python train.py --activation="swiglu" --norm="rmsnorm" --norm_eps=1e-05 --attn_scale=0.125 --beta1=0.95 --weight_decay=0.048 --grad_clip=2.0 --schedule="wsd"
Each number is 128 + 24 x the weight over its row's rms, rounded and kept within 0 to 255. Layers, rows and columns count from 0. The size above them is the row's rms in percent of the matrix's.

# layer 8 attention value, 64x64, rms 0.162, rows 6-58, columns 0-63
size [100 118  85 101  94 114 107 108 105  83  79 118 120  91 104 103 106 102 101  95 105  89 129 103  57 102  98 100  87 101  95 104 104 103  80  84 111  91 102 112 116 126  65 107 109  93  71  78  98  99 110  97  94]
[[122 140  77 118 119 126 121 116 118 102 151 103 134 106  86 144 131 182 138 130 164 142 190 167 151 131 123 130 121 114 179 117 138 106  99  87 120 146 132 131 114 136 144 110  87 157  97 144 148 111  65 123 119 129 132 148 142 118 120 145 110 117 134 165]
 [ 95  95 156 168 125 155 133 130 161 150  86  98 107 148 153 142 101 138 147 110 117 128 119  80 121 131 163 142 153 148  91 111 123 128 159 181 116  93 172 139 124 121  90  95 165 137 149 119 107  99 130 120 154 125 143 110  93 123 107 107 122 141 126 101]
 [141 146 168  98 100  97 108 123 120  81 150 142  84 168  71 130 146 148 136 113 113 121 110 125 123 154 109 106 151 124 178 131 177 124 110 135 135 154 131 155 137 105 140  93 121 155 141 103 175 159 131 135 151 134  88 115 157 118 121 116 151 120 136 104]
 [125 104  89 167 166 123 113 122 120  94 135 124 111 136 139  78  97 142 126  95 185 139 155 131 131 107 149 127  77 153 128 117 110 136 115 136 155 109 158 142 119  91 131 151 111 146 117 139  90  95 125 162 155 110 105 146 103 126 133 146  93 184 145 124]
 [140 151 119 166 166 111 140  86 130 129 159 155 140 118 142 123 113 124 150 124 121 120 143  99 130 175 155 130 141 135 127  75 100 112 130 146 102 140 131 127 138 129 154 145 170 131 121 161 127 124  91 146 158 127 109 109  97 147  59 149 104 146  79  88]
 [114 112 118 130  90 104 121 141 135 105 167  90 110 163 134 134 134 104  86 118 152 146 107 157 139 179 166 108  96  94 155 126 134 113 136 128 120 161 123  74 116  95  70 138 154 129 121 137 141 120 138 146  98  96 119 146  97 147 109 144 143 111 116 162]
 [149 151 104 147  88  98 132 115 135 111 142 131 118 158 165  83 140 113 156 118 125  98 137 104  99 150 155 119  89  98 140 100 101 133 158 140 117 125  70 146 112 135 141 145 129 132 102 125  87 129 113 156 101 145  92 159 137 154  66 154 113 112 118 132]
 [128 147 129 167 165  99 124  75 128 111 140  93 179  75 104  96 130 128 125 131 148 107 154 138 101  85 138 147 124 128 124 133 146 129 133 159 131 131 117  86 119 166 160 137 107 130  55 128  98 137 128 131 103 102 129 137 143 129 131 106  95 124 102 129]
 [134 116 121 145 145  94 111  94 173 120 137 132 138  84  99 153 123 115 121 156 120 117 121 171 143 139 105 153 156 133 141 112 131  91 123 137 125 185 147  94 112 171  85 159 141  94 128 151 129 144 106 119 151 120 151 119 110 137 160 156  83 158  89 127]
 [136 120 168 117 120 141 119 149  84 112 163 112 134 117 112  98 108  88 134 141 124 106 184 119  84 144 142 118 167 131 159 120 129  75 117 163 126 163 169 146 128 149 143 108 123 125 154 129 137 127  75 145 127 111 115 126 168 152  92 119 114 149 163 117]
 [165 149  88 132 128 138 126 170 108 132 123 132 134  92 148 104  93 149 112 112 119 150 146  96 120  99  98 104  82 126 108 120 120 157 151 151 157  76 126 116 124 121 159 178 125  83 144 129 113 128 143 159 119 110 145 176 139 137 159 121 103 168 147 131]
 [167 145 110 100 136 121 129 132 102 108 125 165 122 112 127 159 145 138 112  83 151 115 119 169 145 150  93 118 170 113 128 116 137 111 125 145 119 173 104 168 132 155 174 126 118 137 102  92 189 113 162  97 130 139 147 148 112 108 121 140 152 132 157  88]
 [159 132 127  87 149 151  89  83 146 130 140 166 156 136  90 145 143 113 150 152 112 110 113 126 121 104 107 149 117 106 140 108 108 105 169  82 132 130  95 166 100 176 158 123  83 157 124 110 138 146 123 136 105 160 117 164 147 102 122 132 129 112  98 129]
 [128 129 156 103 112 107 147 151 133 132 121 103  57 195 154 148 151 123 138 109 158 152  85 100 121 155 133 114 106 104 133 119 158 135 107 151 131 132 128 170 103  84 128 152 161 134 150  91 138 141 113 133 126 102 118 127  88 132 121 100 112 107 159 122]
 [108  89 120 130 142 141 154 159 122 142 146 128 116 184 154 121 110 120 155 160 159 123 123 106 161 143 166 127 118 116 117 114 121 149  99 145 127 130 160 115 112  94 131 104 157 139 115  98 124 158 168 120 122  93 105  76  94 176  89 135 141 119 167 152]
 [ 92 155 137 146 185  63 103 106 123 121  98 169  89 136 116 100 168 169 107 143 138 127  88 145 124 104 113 130 134 129 132 152 157 123 114 119 160 140 141 168 139 107 138 129  98 121 113 102 125 161 148 105 114 149  95  98 142 126 139 121 100 143 122 107]
 [107 133 106 115 129 126 163 162  90 143  97 133 150 123 140 155 143 144 132 134 191 141 138 176  89 104 153 162 133 117 116 103 140 142  96  91 144  93 133 112 124 139 121 158 109  97 146 110 101 136 122 138  95  65 142 136 122 117 150 133  93 112 164 114]
 [148 138 144 140 136 106 106 120 110 115 153 148  75 163 105 110 123 133 130 131 132 100 133 124 146 150 141 107 104 146 152 119 137 185 165 113 186 141 166 123 124 127 100 123 175 176 132 114 176 135 116 100 128 124 102 120 102 157 126 134 162  97  97 150]
 [ 89  90 107 135 151 117 139  94 104 105 131 176 112 139 125 117 117 121 104 128 102  89 152 146 178 119 144 122 109 128 158 133 136  95  96 116 192  91 166 125 100 139 153 134  95 123 109 136 130 119 103 102  97 127 148 119 151 115 135 126 112 159 174 144]
 [152 162 116 132 108 116 140 163 117  92 159 116 148 102  45 129 139 113  90 123 132 110 185 146 124 142  82 109 145 118 145 124 120 164 139 113 106 134 100 109 130 162 170 105  94 126 131 131 113 126 132 142 152 101 127 133 173 142 135 128 150 110 147 149]
 [128 105 151 148 115 127 160 122  95 159 122 135 113 144 138 134 126 124 156 141 121 105 131  68 139 129 167 134 106 115  98  95 129 106 129 159 147 124 122 107 141 172 146 104 143 111  83  91 149 131 110 100 108 153 130 148  91 177  89 154 129 130 123  67]
 [118 101  92 140  88 146 158 176 128  91  76 124 125 160  98 144 123 160 105 123 149 160 174  92 147 131 160 137 123 112 116 116 111 135 130 115 102 110  99 122 125 131 151  91  95 136 126 115 118 101  86 127 148 154 124 157 150 146 128 170 111 155 149 152]
 [120 122  86  99 117 126 138 141 155  89 122 154  78 176 127 119 153 111 112 121 133 161 121 182 144 143 138 123 152 113 166 157 163 155 126  90 150 151 121 167 105  95 161 164 130 154 143 127 177 130 121 132 111  98 154 117 126 112 156 114 126 131 128 144]
 [120 139 130 148 135 126 143 126 126 124 126 165 153  96 130 130 136 141 123  91 185  97 160 190 118 136 117 130 130 164  89 143 129 150 120  58 170 116 104 128 150 186 141 125 116 123 102 124 136 129 133 142 132 162 108  94 156 135 161 145 125 109 117 148]
 [109 149 126 133 157 107 140 131 123 143 134 118 179 111 140 118 123  99  73  91 164 133 138 123 115 128  98 109 138 128  94 147 138  80 132 142 116 139 120  50 128 169 131 154 155  84 123 130  97 127 123 131 103 103 131 128 140 166 142 141  94 163 137 155]
 [131 132 135 119 168 136  65 104 137 131 146 153 137 139 162  82 117 109 147 125 155 157 129 143 112  96 164 140 118 167 141 146 116 154 114 105 131 153 159 146 151 102  95 170 139 151 137 165 136 137 121 108 137 151  76  93 122 108 148 135 115 124  93 167]
 [ 78  86 120 105 133 142 155 139 164 138 125 141 111 130 107 126 146 136 140 137 166 139 169 166 144 120 131 162 121 125 138 139 183 142  96 100 145 134 113 116  89 130 129 139  89 122 111 119 131 131 136 113 130 126 185 116 121 129 195 136 101 144 139 181]
 [124 152 117 125 173  90 110 120 158 160 133 121 128 123 140 138 131 118 108 121 126 102 130 117 105 140 113 120 164 124 117 126 155  93 153 153 113 156 183 157  70 126  90 165 167 108 176 129 101 138 124 131 149 123 152 117 143 156 126 111  79 173 118 138]
 [124 101 179  88 160 154 107 140 120 156 136 134 161 121 112 115 166 118 136 167  98 153 119 111  90  81  97 162 137 144 149 123 136 104 112 149 133 119 126 141  85 112 121 145 134  95 133 127 103 142 152 103 151  78 159 104 134 105 170  92 119 128 134 125]
 [ 78 100 143 137 136 138 127 100 148 123 107 116  97 112 158 110 112 129 123  92 152 110 130 169 105 126 138 135 147 186 116 153 167  94 116 121 167 155 175 182 134 117 117 115 151 148 149 140 141  97  94 147 149 141 148 107 142 119 118 104 110 167 116 108]
 [117 114 128 142 156 102 125  96 148 110  99 145 100 147 123 118 184 114 142 156 140 135  83 162 134 148 127 172 133 116 127 118 109 102 131 148 121 152  87 152  89 117 129 141 125 119  75  99 121 125 163  98 137 154 120 123  68 137 120 167 106 122 113  91]
 [125 137  85 140 105 135 153  97 132 115 117 144 118 111 119 161 132 138 137 106 168 106 118 125 123 165 104 143  91 144 102 104 112 140 147 106 108 110 137 125 178 153  89 102 137 146 123 130 145 102  72 152  98 161 128 148 133 100  84 122 122  83  78 141]
 [113 122 153 157 111 117 158 177 125 108 146 110 127  93 146 106 157 136 107 132 140 141 152 156 101 171 146 114 151 135 132  77  89  67 126 127 113 154 150 166 143 116 137  95 148 113 104 137 143  87  89 129 150 100 122 127 125 137 104 136 146 164 130  94]
 [148 153 186 125 100 142 128 159 128 120 129 129 120 100 163 155 163 149 109  98  95 146 113 136 117 150 113 107 121 130 133  78 116 139 132 154 102  65 117 149 120 119 147 158 135  96 113 137 128 132 163 118 143  98 121 107 113  80 162  91 140  95 158 130]
 [126 136 137 129 137  85 155 127  93 109 127 204 108 166 145 124 165 143 122 124 144 121  90  74 139 158 111 105 140 124 122 151 139 151  93 110 132 159 126 148 162 101 146 121 129 139 109  99 122 165 113  98  83 124  93  89 135 127 119 142 130 127 148 109]
 [122 146 139 163 141 102 170 135 148 105 125 103 103 136 152  91 111  88 120 161 159 138 111 122 133 176 143 135 135 128 106 141 122 151 148 150 127 183 133 112 133 117 119 161 185 137 137 145 107 135 112 151 128 126 114 106 101 194 100 157  98 154 104 141]
 [148 125 108 121 145 118 112 137 120 122 118 170 197 167 114 150 134 154 153 147 127 139 125 113 150 139  97 146 165 103 117 126  79 117 140 110 115 127  71  88 114 154 128 146  86 107 125 107 107 163 140 124 106 120 109 124 100 134 142 183 104 137 132 155]
 [124 118 111 130 131 157 168 147 106 161 116 109 117  98 139 145 108  83 117 117 161 140  97 122 102 100 152 137 117 113  99 124 121 118 128 153 123 153 141 135 148 144  83 113 142 107 148 138 115  71 162 124 153 153 180 154 106 138 123 124 148 151 138  55]
 [167 121 137  90 121 137 102 122 157  89 156 175 136 137  91  97 104  92 124  95 114 165  81  94  96 109  97 114 121 132 129 132 144 143 155 182 128 158 106 114 136 122 130 151 143 114 153 126 134 152 171 169 141 130 122 131 136 117 153 119 124 152  94 117]
 [131 136 172 122 135 123 115 131 142  77 143 130 109 144 101 114 136 107 105 130 150 127 104 118 119 159 120 105 129 159 129 130 131 133 139  87 143 137 189 127 145  80 115 132 109 155 157 127 122 131 118 160 143 135  56 163 110 124 175 146 147 186 129 139]
 [133 117 149 123 117 116  82  83 185 132 117 127 151 146 124 131 125 137 137 112  93 125 126 155 115 130 113 154 127 119 139 117 118 122 167 145 103 132  35 110  91 153 117 151 117 135 157 129 110 148 133 167 130  98 140 145 127  98 128 129  97 107  81 152]
 [145 101 134  86  98 140 136 122 125 128 156 165 132 137  95 149 135 107 106  80 152 143  97  57 136 142  65 111 109 117 102 149 172 129 106 128  95 141 128 120 146  98 117 103 131 124 150 111 110 126 137 142  97 139 142 157 156 100 141 138 143 148 145  97]
 [ 98 109 182 132 179 109 154 143 109 112 153 187 132 147  67 105 149  83  96 140 169 114 155  85 112 157 125 130 135 154 131 131 107 119 106 130 142 139 146  94 124 128 122  98 126 120 113 106 120 130 122 114 155 134  85 102 150 151 136 136 128 134 134 145]
 [116 175 187 156 153 107 104 102 116 141 179 143 120 102 130  99 140 132 106 123 142  94 143 117 121 169 123 106 116 133 126 114 153 141 164 104 103 171 145 133 168 143 108 109 136 167 118 151 116 140 126 113  96 143 105  99 147 145  93 141 147 113  86 151]
 [183 132 132 104 124 177 133 113  83 104 139 115 174  61 154 116 126  89 132 133 119 123 121 169 100  98 106 144 124 143 132 153 115 110 107 166 136 139 113 143 132 167 162 158 133 110  89 141 135 119 152 141 122 130 148 114 157 119 122 107 121 106 149  98]
 [126 134 137 100 126 117 132 154  84 157 111 103 177 106 139 111 109 175 130  93 141 129 143 143 109  69 133 116 101 137  90 100  73 136 118 187 153  91 110 143 110 128 134 110 121 114 164 104 141 112 133 144 147 140 118 146 127 122 118  91 142 120 163 140]
 [141 179  97 153 145  94 115  90 170  98 118 140  86 117 123 110 130 136 136 125 142 107 138 190 135 157 141 118 132 126 138 150 147 155 116  93 130 149 140 175 153 141 151 108 124 167 108 119 154 133 111 136 116 185  94 127 150 145 106 152 126 114 100 109]
 [116 151 139 143 194 129 148 101 144 124 136 151 139 110 140 117 153 101 113 135 136 119 126 171 169 175 102 123 109 138  88 131  93  91 174  69 113 114 115 144 124 153 172 156 121 173  96 146 129 122 136 146 132 152 131 128 121 122 131 144 135 140 104 151]
 [139  99  99 124 126 120 144 192  83 142 111 165 103 128 125 155 113 119 106 134 155 156  97 125 141 149 113 117 139 103 101 184 131 128 111 114 140 153 147 108 173 126  79 124 126 108 170  97 148 140 140 128 103 121 162 120 133 144 147 157 125 132 158  83]
 [ 97 121 111 111 140 142 111 165 112 138 100 140 151 133 113 154 141 192 112 105 137 132 126 167 132 133  75 138 168 131 122 141 124 102 162 109 132 106  83 153  93 125 130 112  94 133 161 105 120 127 190 155 159 101 162 106 143 112 120 120 129 129 155 139]
 [163 146 163 107 121 167 137 125 104 145 147 109 160  98 144  97  91 118 155 118 140 126 125 133 112 134  80 128 105 140  92 142 123 171 154 143 118 115  77 108 131 109 145 144 151 148 181 138 108 140 168 201 123 113 135 139 144 129 116 122 143 111 127 146]
 [126 105 127 116 170 113 130  91 129 156 111 102 163 125 150 152 136 145 152 135 166 125 111 180 142 110 111 165 167 129  93 100 109  94  79 140 101 134 122 156  87 101 163 109 162 137 138 100 136 128 118 111 121  83 133 111 107  98 114 125 119 130 149  99]
 [153 110  89 126 107 149 153 138 129  85 102 175 104 182  98 171 117 123 147 129 109 154 146  87 130 128 151 125 129 113 171 126 140 136  92 104 135 123 144 136 145 166 156 134 118 129 131 123 124 144  64 135 143  86 129 131 142 114 119 119  91 110 147  92]]
# layer 8 attention output (transposed), 64x64, rms 0.111, rows 6-57, columns 0-63
size [ 87 124  75  96  90 147 146 104 100  61  58 125 132  74 125 103 112 122 105  87  98  93 131  90  27 105 101 119  65  76  85 139 124 110  35  68 118  73 104 144 111 136  40 111 139  91  34  66  91  99 104  87]
[[156  81 117 121 155 151 131 146 137 138 118 173 153 129 117 149 148 108 101  72 120 136 135 153 117 141 124 128  99 131 153 107 165 152 146 156 129 180 162 127 111 123  99  83 131 112 116 160 153  96 123 157 113 127 133 175 172 121 140  99 111 143 106 151]
 [116 186 111 151  89 120 163  83 131 108 123 122 125 109 135  85 152 128 127 117 131 170 119  91 116 129 120 109 169 137 132 121  77 112 124 133 105  83 102 114  93 123 115 113 101 126 143  83 123  95 117 121 140 114  83 133 112 144  82 126 119 129 165 125]
 [100 103 134 105 116 125 165 140 141 166 129 103 125 116  91 162 108 130 123 106  92  90 119 151  78 157 123  98 132  89 155 116 111 110 126 159 144 115 122 162 143  91 114 117 104 104 114 181 162 129 106 122 118 114 148  96 141 117 153 110  81 130 121  98]
 [131  89 115 136 109 148 144 137 121 134 109 211 127 147 171 176 102  93 140  84  99 137  96 128 135 146 136 128 108 131 106 143 131 144 103 132  64 117 128 124 110 129 115 107 135 138 111  91  85 104 122 132 129 144 123 145 151 124  98 157  99 147 129 146]
 [103 154 118 104 134  96 105  94 101 169 123 177 161 131 111 161 147 137 139 104  83 140 136 138 153 147 106  98 107 108 122 133 116 118 118 109 129 141 131 109 118 147 164 133  81 136 142 114 168 114 155  83 135 180 129 152 109 131 113 126 138  99  78 149]
 [116  98 107 158 144 133 134 118 145 136 125 159 148  96 116 164 162 148 107 144 135 122 102 123 134 109 129 113 168 163 131 117 140 114 116 171 130  89 112 108 137 169 157 125 140 129 105 117 125 150 128 165 152 116 122 137 158  79 198 101 184 146 130 143]
 [111  93 154 112 124 110 129 100 127 176 121 104 113 162 136 151 165 128 153 133 112 142  88 133 103 157 133  86  96 154 133 157 126 175 110 102 163 111 113 130 135 174 124 137 145 114 113 105  89 106 162  86 122 132 159 120 139 109 132  94 170 141 146 144]
 [147 144 101 128 103 185 126 112 126 159 135 139 144 127 134 118 131 129 118 110 105 129 119 147 116 127 182 127  96  74 111 152 195 128 105 142 142 125 161 123 126 136 144 152 127 149 112 112 135  72 115  86 152 133 101 133 166 113 120 140 142 122 166  83]
 [ 90 108  96 145 104 143 134 122 129 104 103 160 121 155 104 157 159 147  93 127 143 148 172 127 159 106 114 137 125  64 104 111 135  91 120 149 130 168 175 111 132 109 123 180 109 116 143 168 125 146 129 150 138 134 117 148 122 119 146  84 127 102 148 118]
 [125 111 150 142 120 126 149 111 166 164  89 111 105 150 114 131 116 135 163 120 127 123 121 124 103 170 132  87 107 100 138  93 128 128 137 136 123 171 131 182 114 118 115 147  79 109  96 114 174 121  88 139 145 142 149 170 159 145 157 148 122 114 161 158]
 [147 105 163 108 111 126 120 151  90 109 124 139  99  94 174 133 132  92 141 147 173 149 102 154 152 115 146 121  84 123 129 142 100 147  98  90 131 140 117 137 101 124 139 166 197 165 128 109 118 132 141 118 135 141 120 152 146 129 106 149  97 123 108 174]
 [ 86 136 121 136 143 142 132 153 190 163 157 111 141 140 112 146  77 134  88 120 163 133 148  79 104 125 114 135 101  99 134 124 149 172 111 132 124 145  84 144 126  90 135 127 123 145 153 126 147 132 129 128 119 142 171  77 128 110 141 125 114 154  90 146]
 [119 137 104 123 132 138 105 133  89 160 142 114  95 117 136 112 138 143 120 121 116  85 177  93 110 123  95 189  87  73 167 150 135 180 139 133 176 106 149 148 124 137 108 125 121 117 119 147 120 141 165 133  91 110 122 110 123 118 142 130 142 130 133 162]
 [155  94 111 125  94 117 143 178 147 144 149 128  96 116 146 125 116 132  89 110 132 140  86 151 103 142 138  94 148 158 191 151  86 149  95  87 128 105  86 123 115 148 122 119 100  95 144 151 105 149 126 148 118 143 148 114 156 142 144 120 103 111 132 156]
 [124 137 124 113 112 122 152 124 149 141 120 117 141 144  89 111 133 138 167 151  93 117  99 129 169 160 145 130 116 147 137 121 133  73 127 121  94  73 115 120 109 129 143  78 114 133 126 147  90 148 156 162 115 167 100 104  85 145 162 144 152 165 132 161]
 [150 120 109 111 117 136 147 164  99 123 134 121  91 149 119 138 111 103 110 101  94 113 149 148  70 145 144 120 145 124 124 140 163  76  91 116 124  98 123 148 137 116 123 137 134 115 113 162  98  58 118 138  97 122 165 104 106 132 125 155 102 110  90  97]
 [122 138 133 169 107 124 121 147 152 107 117 141  83 131 167 124 117 151 140 128 111 136 108 121 100 145 179 170 110 177 135 110 157 122 144 108 131 158 107 148 109 146 132 183 173 126 141 133 177 115  93 136 151 154  90 136 114  94 106 119 121 166 120 129]
 [117  92 135 118 136 158 138 101 105 142 124 160 164 113 130 149 123 140  99 157 138 108 155 130 166 148 143  77 132 117 151 126 141 135 134 113 118 113 128 118 149 130  79 121 106 129 142 105 154 132 107 175 107 100 106  67  71  85 170 138 126 150 137 136]
 [122  95 134 154 136 161 148  88 155 131 130 165 124 122  88 146 130 116 121 127 132 101 144 120 165 172 125 133 159 138 123 127 164 142 144 140 111 112 158 192 134 109 127 148 116 125  75 134  88 144 113 119 108 141 130 140  99 143  77 153 140 128 112 188]
 [143  76 164 137 136 121 114 132 122 162 122  92 142 127 117 123  78 113 165 101  90 130 152 137 145 129 144 128 121  71 114 118 156 124  96 155 153 167 142 140 158  94 104 124 136 135 117 135 183 163 124 128 168 137 132 112 169 128 143  90 124 139 149 114]
 [ 82 153 118 112 104 133 171  82 123 169 148  94 152 112 135 122 119 124 103 184 159 189 121 144 158 122 139 114  93 148 140 127 151 110 149  93 149 116 118 144 118 168 154 143  90 122 125 118 125  89 119 138 102 130 118  99 103 116 120 136 140 128 110 158]
 [139 106 146  72 136 139 145 142 141 127 134 124 112  86 139 135 119  83 182  98 116 209 142 116 101 162 109 137  94 161 122 118 144 133 136 141 114 151 110 129 108 139 145 103 154 123 125 122 154 140 141 135 177 105 113 143 153 127 119 106 166 159 116 141]
 [144  91 122 132 146 121 119 129 160 115 141 199 113 126  92 126 112 118 124 111 139  92 146 117 113 136  76 144 139 143 161 126 105 148  83 144 178 136  75 132 127 133 145  96 129 119 114 119 117 187  99 115 133 131 125 109 102 132 153 131  97 171 117 126]
 [100 132 169 152 153 136 170 159  94 131 172 120 121 162 169 131 105 125 114 101 153 105 143 119 156 149 116 148 118 103 128 109 171 160 152 132 125 152 139  87 170 159 142 144 122 138 121 144 129 125 140 148 156 133 114 146  80 113 125 134 160 172 111  92]
 [172 127 123 143 120 132 146 116 110 118 192 142 109 137 168 100 148 103 152 161 150 101 126 116 141 140 143 115 149 125 107 118 164 129 118 122 113 162 108 106 148 170 137 166 127 169 125 118 119 150 129 136 120 162 134 191 175 115 158 138 157  89 123 138]
 [144 167 131 124 113 130 119 170  94 107 122 215 116 165 122 139 155 159 141 124 112  79 119 133 129 127 139 129  96 129  86 142 141 109 162 127  93 121 120 106 140 159 141 116 116 112 168 119 127 126 118 135 116  92 126 128  80 117 149 174 132 125 153 138]
 [136  81 109 119 107 114 161 139 172  73 153 164  86 128 130 134  98 117 110 110 153 125 136 132 172 148 108 161 153 104 139 111 174 117 149 132 139 151 146 133 163 138 153  82 122 126 140 159 105 100 112 116 120 134  84 142 124 144 144 104 134 157 159 124]
 [167 141 136 159  96  78 140 121 123 122 118 133 105 136 121 141 143 159  98 116 143 131 146 115 115 144 152 102 164  61 177 129 105 118 106 105 125 162 114 122  97  78 125 170 131 146 114 134  96 118 150 118 134 154 119 161 142 125 159 133 175 101 129 143]
 [156 119 109 127 120 120  84 100 125  97 118 128 103 121 132 118 117 168 144 163 100  90 110 121 138 149 148 148 120 144 151 118 128 103 115 100 107 145 157 152 169 128 155 144 127 138 157 153 115 125 116 121 113 107 108 122 145 129 136 150  53  69 184 109]
 [134 146 124 128 122 115 166  96 165 106 131 180 111 163 128 157 122 159  97 107 158 126 117 113 101 132  95 145 153 133 135  89  91 162 112 134 118 132 126 132 108 136 128 119  63 104  97 114 104  78  96 151 164 135 138 144 127 141  93 153 127 129 119  98]
 [104 114  71 125 124 122 126 118 150 121 145 118 115 166  86 122  85 109 103 112  79 150 153 138 126 153  86 144 142 139 112 163 151 100  97 112 133 112 119 107 142 143 136 129 105 141 147 112  99  62 139 153  97 113 142  93  95 114 129  91 108 114 144 125]
 [144 131 136 151 140 177 138 140  97 131 149 163 136 163 150 139 170 128 130 130 132 166 148 136 124 117  98 143 136 158 131 104 123 158 144  85 135  93 133 108 140 129 102 160 124 126 127  72 175  85 151 110 107 122  85 112 133 142 131  73 126 134  89 129]
 [104 103 141 124 176 121 125  98 100 144 111 139 138 141 101 148 139 121 158  90 134 166  95  68  89 123 114 119 114 176 122  81 121 130 107 115 122 181 138 133 143 130 159 127 101 134 123 155 134 106 108 125 172 141 152 138 166 136 160 128  95 139 130 115]
 [116 117 163 151 134 140  81 138 102 113 154  88 121  91 138 116 125 100 113  84 149  96  89 120 141 129 132  95 130 151 152 132  99 120 149  97 103 108  99 112 140 107 168 142 182 134 157 151 138 140 152  94 147 118 129 121 138 127 110 108  69 101 148 137]
 [136 110 132  79 137 136 117 123 151 166 109 138 148 162 126 137 107 143 138 135 118 157 142 120  83 157 136 107 127 187 141 150 140 121 144  97 101 101 147 171 151 158 162 157 121 128 149 148 106 137 119 103  98 132 148 114  96 149 148 167 149 146  91  79]
 [153 107 118  85 107 123 145 144 137 125 117 131 123 153 100 116 135 117 135 131 115 181 131 144 152 136 124 117 110 125 103 148 114  94  52 103 124 114 126  99  96 173 110 167  78 121 137  91 121 128 129 128 174 142 144 151 125 138 152 137 185 138 138 143]
 [119 107  98 129 145 118 139 143 141 152  99  90 140 136 143 118 159 129 149 115 123 139 173 121 135 176 132 159 108 150 103 125 164 116 158 141 127 129 117 159 129 170 116 163 167 168 196 140 136 174 168 153  98 138 122 160 100 133 147 126 138 115 133 125]
 [ 99 174 111 153 122 101 139 108 146 124 160 123 107 128 145  98 109 124 109 151 141 162 125  84 118  45 134 155 165 106 122 150 120 123  98 127  84 142 145 104 119 144 119 129 143 125 125  98 151 112  75  97 122 136 123 113 165 128 124 132 137 172 123 140]
 [128 131 100 101 115 122 129 106 117 154 154 129  85 136 126 148 103 126 152 156 136  86 119 122 111 119 107 104  85  57 116 143  85 121 100 162 127  87 127 131 160 154 123 165 151 154 143 144 144 174 133 101 140 123 112 132 135 129 146 151  72 115 138 118]
 [127  89 139 123 160 133 142 144 110 103 145 151 103 113 127 187  66  96 140  81 118 124 128 113  96 123 125 121 142 122 103 134  93 116 146 130 117 100 145 141 105 106 138 166 108 158 128 120 145 155  92 161 113 120 121 129 126 130 162 160 192 125 153 106]
 [119 115 104 125 104 106 106 117 157 105  94 114 117 119 183 139 182 128 114 141 123 101 136 129  97 155 100 147 137  93 123 123 108 151 120 164 155 114 114 146 171 161 138 134 138 101 146 107 128 145 183 125 181 127 121 123 153 111  91 106 129  95 156 104]
 [165 121 138 131  97 114 121 111 145 154 120 127 125 133 157 134  59 134 108 153 128 159  96 120  97 118  98 166 145 119 156 127  86 138 145 148 110 105 141 158 169 110 141 163 135 159 152 154 117 163 111  83  86 100 126 126 146 145 155 138 137 122  91 128]
 [150 101 136 120 147 138 173 134 136 147 149 127 101 121 123 122  64 137 159 130  81 135 138 106 114 181 116  96 132  97 119 153 156 104 119 126 120 123 162 164 191 138 134 162  70 152 133 134 143 119 151 128 123 130 115 153 144 136 159 148 134 105 144 129]
 [145 129 153 128 109 120 113 103  78 166 101 124 165 155 139 141 131 148 111 103 135 103 155 110 130 112 138 124 137 104 121  95 161  85 137 112  99 108 117 120 156 143 113 122  99 117 139 123 150  71 122  96 132 106 162 126 133 123 168 160 206 136 123 130]
 [119 148 155 133 114 175 101 118 148 146 140 100 122 159  91 112 115 149 113 152 131  88  94 160 161 114 117 162  59 108 127 150 125 150 129 115 113 147 143 127 115 140 147 150 127 126  95  83 115 127 106 136 162 114 151 125 160 150 112 146  65 128 148 126]
 [167 141 123 135 153 110 131 147 126 114 136  71 111 113 154 137 128 105 113 137 132 139  85 130 117 147 186  96  93 108 116 131 115 174 150 122 102 133 137 124 128 138 123 133 171 106 157 133 143 111 126 168 176 152 113  88 149 131  99 153  79 143 110 162]
 [138 158 122 103 133 150 138 178 105 139 149 134 134 161 100 138 147  76  84 113 120 114 132 138 127 136  78 126 121  95 112 122 127 129 133 172 152 165  90 107 117 114 113 106 110 111  65 119 130 111 129 144 116 119 182 121  91 120 109 118 145 165 123 144]
 [115 123  87 153 149 154 112 142  77 122 150 124 155 143 125 135 111  83 138 113 151 114 154 111 162 128 107 187 144 117 123 121 144 127 119  92 127 115 121  79 137 132 124 132  74 159 120 114  85 150 175 101 142 140 145 158 124 124 135 147 177 122 118 149]
 [ 93 118 123 144  99 140 151 169 131 126  86 105 115 139 162 131 118 135 141 190 145 169 158 128 113 100 135 138 150 129 127 127 123 105 144 119 106 155 108 147 122 108 123 147 131 135 101 114 131 175  88 166 144 124 150 166 114 152 168 141 100 159  71 120]
 [127 104 125 140 134  97 134 116 143 103 108  76 109 113 165 141 111 148 153 104 112  94 159  93 109 167 137 177 154 121 155  87 119 141 104 140 113 121 110 130 128 106 109  96 146 147 147 124 113 109 164 161 160 137 122 156 162 113 127 122  87 113  79  99]
 [142 125 142 119 113 122 108 127 145 115  92  64 134 124 179 139 108 108 151 143 149  93  81 162 152 148 116 142 117  86 122 123  68 145 128 104 132 118 137  88 148 153  93 137 137 139 156  79 149 128 147 128 173 152 131 136 151 148 125 153 138 126 122 136]
 [145 183  66 142 121 143  90 150 164 111  95 120 160 159 108 100 143 126 108 100 104 136 104 115 104 179 115 167 119 155 149 126 108 149 129 134 118 152 128  93 123 116 130 115 109 126 150 162 110 111 123 158 141 181 131  85 111 127 112 127 133 127 124 146]]